python train.py --n_layer=16 --n_head=2 --attn_scale=0.177 --parallel_block=false --init_std_o=0.00392 --weight_decay=0.026 --lr_head=0.0142 --batch_tokens=16384 --doc_mask=false --steps=6879
Each number is 500 + 50 x the weight over the matrix's rms, rounded and kept within 0 to 999. Layers, rows and columns count from 0. Numbers have three digits each.

# q: layer 3 attention query, 64x64, rms 0.0833, rows 0-51, columns 0-31
# k: layer 3 attention key, 64x64, rms 0.0894, rows 0-51, columns 0-31
# v: layer 3 attention value, 64x64, rms 0.126, rows 0-31, columns 0-31
# o: layer 3 attention output (transposed), 64x64, rms 0.111, rows 0-31, columns 0-31
q0:461496469530544610495424464533532487426427560506516505504504450528534469528466449525496535525549
k0:544514460489524481476494464447529605500513541491525447487496512465510546549430570416538507503456
q1:488487467546564590475450460555545467445398531521542531514476472509515513518456458500493511523541
k1:549538494503507471476512495477529532487544530474501393503481528512501471468446527414525449519505
q2:496504560478436477502555514516545449537512465516442526480458485466498473485571491553448483472480
k2:450498545509507556514479500533513448508475494520489513524520466514567461508491464519494520507520
q3:531504458452541465484506534460453544500535487510495479487484539533504548451565500441485507514467
k3:489463487516494507495473507520476466526471509487514466461442492539497522478529509497457509498487
q4:543514431512531425447519467436523600539560521518550475502461520490478513521427510412530518505445
k4:508523508403450433510572534520417481477527471514453519418507479500428514421586497494508515478448
q5:485478494524535594502440471547499464430439525526516507535569469497529499529490481531553525538541
k5:511557473519514506462524481479515528505532559537506465563492545475492477509451569437567474486489
q6:445471565481446517550493547510524436479457458585482509449516460501480501442599491534485502478501
k6:509494497545488516441503483532519498464457530530525482530526499450498494566460517515511461519552
q7:465463534492476513535482502505509427463454482540443509470514474516501502484538489563478491465526
k7:505498493547542509526489447527548508513514488517548503547518493448517510503470536472504517529517
q8:450480572498466502502440517505497425485484476494472495455500450545526492471556460565464505459464
k8:538501500461544526564524487525461520481505513527514487515472513492516496522462531479562516506543
q9:544511415518541459465537486455529552523551512490549488528496552499494536517496515452518502524502
k9:489541521458423443538503523496471504538535532507454523441509499459426519436519497483499514422480
q10:500526509487477464473537545465464527544545471490489489450449514490445521476491502493506510505479
k10:466448520470500511499495512489530500484518487517507559509561450503506458494558496543473458543518
q11:478471572462445495550479519482515435518482465525477530480537481498505479505546489533477500463503
k11:473508489545533533472488489517492462474453505513506516530478520443562480532477527481499509520558
q12:461463577454448493491488555508553456481463484554456525471480474480503471504569480549474469488536
k12:462457523578508548471462510555509495454475480502525556499515469542551514579469492530459483519563
q13:495502572435423478524517530496466477543525461522496496494543478472493536488511538520489471466473
k13:481493551553529561474434472552543416472410539536493516508519487524553453506522466550511502577566
q14:424476568448447512528499518547566455521450428503441538456433475469543467510545472614439477475547
k14:477482521560519509463454513526515520473504489482502526512483486562503565502447438510487518563502
q15:481484468581579568504435456554499498439427558477489521527532484554555474530439464511510518542528
k15:545508423465524469469556505434512585487537483462499442498440545500469498498458552414529471493462
q16:452449579475463594522449489548503413436431529535499493511516444497480477502518487581538516513534
k16:516483499515531534485493450511526505507506495507546486549515486473511528528425548480553465546518
q17:529518514466435384499555515437476545591594468479520493478490514488467502501508523458468492436461
k17:477501541473471533535526527522490426443458462509462588456554492488485513446570456546477499478534
q18:513491428520524517447486487484526544526516524503538451533497526494511515531437520468539481538531
k18:510511513490463475549466544534456534512526511511470466485486514516513485521520460502479539532471
q19:500503574449428469507534535493466455502517498511466506487498465445471493461553507537468491447451
k19:481441541494528548516478465530517419449462498534532546488509433498509492530515500544497480474542
q20:610523401515512381453575479472512584605600509454523448543426589484434508525409572369496482492428
k20:482496550463471463534491526524473466507489510475456521427586464534445468414591449514448497477461
q21:508499522471408425491547527483528518589534450529487531463479500457499462509521516523480462481493
k21:451502567549499535522453494557494455454474486512495547502544488529509470518527455545447534529497
q22:476476560487453460498518499503481484493496456543484532440500426490505478467582480534435528480477
k22:512471485537517552461489500490525475456504524516514485489505517486505542522517502555525496480508
q23:476508557477476504498540531507532442480506464517433538461463494507515484472566477556451505477476
k23:477535506507532514498485483488512476518464505474499476481546501537480499509462468480502465520525
q24:432495590482456534480471538561570415418463439562460571433451451502563492499581439607424478461501
k24:503497519506528466465496435547507505472492530524523482530483491543532497535461456490474473520528
q25:544532478478442419514546505478522550598552473467480486529486540436477474516447546454529494503490
k25:453517555511456525500483516532497487497445502507496534462557493544505506498532456541507494484494
q26:490480525495456503467494532498544479496522487537492519472463460483516483491522483502458501472497
k26:495513511476532506522486479509502509469461537521477492521518524502510528507496465490511495512493
q27:492489590447441503530507526493479457508499468524448523470524473507501495493581491571459506444461
k27:453539489517501545531490495508517460524433533511507516507484489477492478514465512507535474501512
q28:546535449516476391485532493466469570608584478470553509508514561490496524475409542440530443482460
k28:433480520472473475489508499495488468460456453501427546446512505514454511438536450568484500492496
q29:534493527485432407484570517495532478569504478521448525478445525463485460495530518500484481462476
k29:473468525530481544484478518516490451493453479497513535510523446498493474498518486515498498494554
q30:573536402507542409487550475433460587572580520468546476520482557496483537502443534400522527501455
k30:499504518441465443504537527473463472511536456494473529451493483473484472418613489519467548453443
q31:536511421545560493490505469479486523498501506467501489526515530528498528523470524473499521501513
k31:540531483511461467521512515469516530515523561489497471477470510439455481462503528458501465427482
v0:439471416591566509403595436664527521551558574425480582523522552582484450542416448496617476548525
o0:567504388540603542425543549467485632406486551489542445567454474408488520543353610386587516503508
v1:495357504438497476605514519485452481475493440523366524404495502585517521481577510437452542455497
o1:452532657478396539493556528481499461402489560601519459497521450430492478434545491502531383478501
v2:383487569488481578546514519585543476457476523529408547421586452539475451487585333556433481474578
o2:447489627528516578463475563573550486381462501520468433444415428549555509490570451613486473550456
v3:541367426435521578491511481493413557387467486412512453554475497520466535447474538497449551583477
o3:508491502495483531475506410501497469536539591516606530574552501435521485532399543443530481437594
v4:444408427405505591513509472551548516433394559515521473442468486526492499545519446468429526624578
o4:555489607566588504512392467530503501363568573497609467535581514602558468462538457521516488523399
v5:446513485563528432461614514569515549542601504448491514513477483542490461584474542457529465551552
o5:589511436525514424409606559432510575519507558546502469501381539415482457513445540410569501515429
v6:444492568445480447508485563469462455512529548505356546452521477571476536516509451450485546421492
o6:483481612408424569512455551531478453444504448606464435502496414461458575516551493555542434450509
v7:498425423541557509506553394554473505520464473531470522426538518520505557553479521522541444476561
o7:522503471506576590477495510456436545415532527521568464566499498475524502485520564369546542568520
v8:525491518421411495585406608421405459422411500531463446466598464475491536477579548578460548428504
o8:419532562415424567540446438534510410515452452508481489406530496565498522500558394557460417513570
v9:514533527494515500487425555359433594430529481415532493512446490499503518508534556470487518517441
o9:439432545402433453640387456489479385578554497544476520613565491451493470494488529528498584420512
v10:584469441542485526492531437529521540461527457485505387550516513507438548432405508445537490492472
o10:504500389485547542478543426496487562577485549500596539551515537438512520561389599333484448448583
v11:428542592419526430565433496364465474477550475546443458488487550489506540489608550518550468368515
o11:468479635352393503620356533464365451473534444548457454504532460504533453482569494520479580513509
v12:472508436541517606464497428659558441585407508453540510532522427487498463519430406525427475586504
o12:511521401616623582427486481494547575463534500448578541497472491559510558552469479479555521546550
v13:557510442502554456477635490540611565509487529532473562496462557463491502561470601326514456539494
o13:610521490597519442444543533432436555547637486495552455549506526501445545431489548441581541497436
v14:516510478438514499465529581507484577467470529491543485490494555450522460473564546496445460516546
o14:520533572513458433471519483473530477553605467455479467465469538560511465460521455547467473528444
v15:480513498496524532456539440576535480552569445467522458460422554565467517443464465444459425491472
o15:505504470504476502478580508493542591521574481459540508535446503486503512549490534476466462528502
v16:450460543477511528532506453487452501487556506535462504502487533484502515511520510535503502480490
o16:530491488482429562481503524485461527515504494522546499500519460458495500495546530547525587532543
v17:442571521511510451500423490470519442497557497479486551503499478579584471518490463435546506468446
o17:506466568462527507554425520563441440434462493532441494575538469478492504519442504531530528423460
v18:467447524511477557573442425483453446480499502557469505487552487506526482495506421620513556465525
o18:470473480486514624497464494563483484429370536520523518481566449470529486510539515544504553518570
v19:526396440550501529466523530510487536369427529461439630455541578585461462445475436546502579490588
o19:467474537523528571549489430595489458377440540508556445563605474479502445483439505543524396476494
v20:516551438496465580535416572460520482372383460518521545631549329478547491481528533505392523557503
o20:487471510570589507484442393615549334559443544499484548468519517589558500536499352595506574460470
v21:508496564499487526456498510538533449532425508554525535467506543512447441448532410654567468423483
o21:377513498525521488535568556533573507438449441365358490436420466558530489498531475601386475567538
v22:503419505377481439548483543411461511456542506515450510484434545570558554476450533388484543468435
o22:546505608440377501463575487541482408539551489563482509542589464418455530483519518584498438362491
v23:512515459440567515556550476514617427574442530558475484529466541500422545475599520411571472501497
o23:555535500550536474528377579405410614433528487487564423441518458534532559495457510370584571570535
v24:484469454440531425503545511482482549544562552390538471512435556526499576529442536427550475534519
o24:608525487472497417437532543406445566494577532557535487549505528415496520509421565358554475445463
v25:468538523448478497501403464476512430501487450521504450531514470511512497500472490553600454392447
o25:418476541421557505582443498569450442460452496441402505543487475541530528527499489489406556443506
v26:432464493495510547494434443493557428503472541525509512532499477519536487490467412516570522521492
o26:522473498533574524528408486546461509376402530498516533525584452509528495516443503522504531459478
v27:482484583503466580507481475529496460406537525545394466491529522488512473448493515497462517466414
o27:512489478513391621442537468530489534560468445490567553478540472494460532510511510620487481527597
v28:461531495517540543552435483545544445455457503469474559490542512549530462451557395546497458493536
o28:462491538544584573536379510548455508364434503480500475519543461541552497518435469515535527534511
v29:463523538522538508481569436470581476562581458530519533456414500513479568533483541397504470513480
o29:545453528519458399563519542507479524510536504517535494548487485502481502462574515510492571496385
v30:467487528556549544520518505476448400560495445505420572502461436525479545531585557516441507472502
o30:433483505493409543531504535468514466476488488568506489469438430467484501493583455534569574577538
v31:487438502453463473619468445465441525482430456586370429422523440535487545517541391478382582498487
o31:455517660474510632444472546486513435450562531615525493478538485496532521498631526507551423528568
q32:498525560480363488562452464524420363604636424508630550549499511348531442556488489540499580456563
k32:566552490534489512551423534497524545490408586500476562393456534476435431571519575554458418443584
q33:582499397426485479416521526453737560464406547517573427359431455540433602467539510492491381429442
k33:443485568434510431625585537635439436537490391462422594435564543511504605476518461470559547494542
q34:426525437559560500449463439462523529511517462512445552611448438582511578565541278476451429557518
k34:572543419482403482579500483583490600451658482389571435406483619529424496495523469453474582506605
q35:564613399528517430529609504433486543590523513375501443545461506460477548541357612428566444535510
k35:546507543460426503455562453510526503475507514413494615470381357423329566467515445593606633486483
q36:423607467553557524545507432531500503601494504431472547525570512603470513490459369503488524602501
k36:563530421490495487451555469457496498435556545399499445464396528550460480403521550479558464574506
q37:436458519490557520514521459426531500506624396494328556571471437399442452470454386565412528517483
k37:546492556551429560603368447516546476474469502549491401511501478523448361534490493472421454672596
q38:519519518490484446662505416511508514478501476339458548461540494608529518400522434489366633519446
k38:461451436572399464459513514527597489559538445617429486565446462414507520558548456501506461499517
q39:532520458535628623471575544482436523413518475463428607475411519495425458423548457568502473523399
k39:432641429510540599419517612451575521417612582606383390588508432592458421383444514441490411529563
q40:387514606476428558529417484630663343494359476530480549415500498538482478479548376638456463497514
k40:450454469579542529516412477432451534517488464527566504560554561591628421580512501499404467497611
q41:523546477444513526585424460489476484467498506478610424421589454544465539391557468480510529427492
k41:496558511525473424497614447589448523438514505527485516508478405470506456525531445546547445597480
q42:476434579583493562466506509537537461449423513559489471512473491479449493463549468590514501573484
k42:496623429547592544610563387466480578500506550555562317611577563486421423474426560359441569504430
q43:453518479471504442576531459396457528543643398565475524492475443498528449527485445592468541412525
k43:519460478518488563563350466489524526409438525549586568439468569482485448505453383493451475512576
q44:420515601480530531471522488557500471417493424569510586526427440602483514460578396502376411458527
k44:534408450505456618426400589379505504426525583487500532581545489636596458577449483543504439464525
q45:518536496502533413565569508523560474469537461566549496634447516468524496476495526492565369558520
k45:488487583474397546413469507495533569567564576268585490521564453460400589462579431572508531486476
q46:569418559487489407433446457514464534588543558562528485510531578393508466436434562465571564383426
k46:524316581370507426507403511533536463615376422526431413489522515399491481532564519508467550539492
q47:450484417480550526550537488369471556386452465465393404439534414529534632484545529484530536562619
k47:613562458552415433520636430465366467521531455520533562552445451502455610511456495507483486584520
q48:541528645461413439505507487518497488538523517514516394463561523434447460437480470474508456469413
k48:459406517513550519572388451476662370463322535617491464458580439498398480509506572553558422356517
q49:468445607530438559596457485573487372509518443562356591503543524438579373483543614535508583567518
k49:538606439541541416519458514485501505595485490480587502575463509448550406501518596461403479479471
q50:515418427558520528462485488487435563494486477538460437550476526451540529586477561410625497556495
k50:561502438474500484471527480420500538546503495470502451450408513440487447575483493515330616516467
q51:544548409505467529370513562579586512535347508475486544397404525481481471622446557498463455466509
k51:484529515479591485568560566539507486467456423543523589526546628554512482418514442440495480477474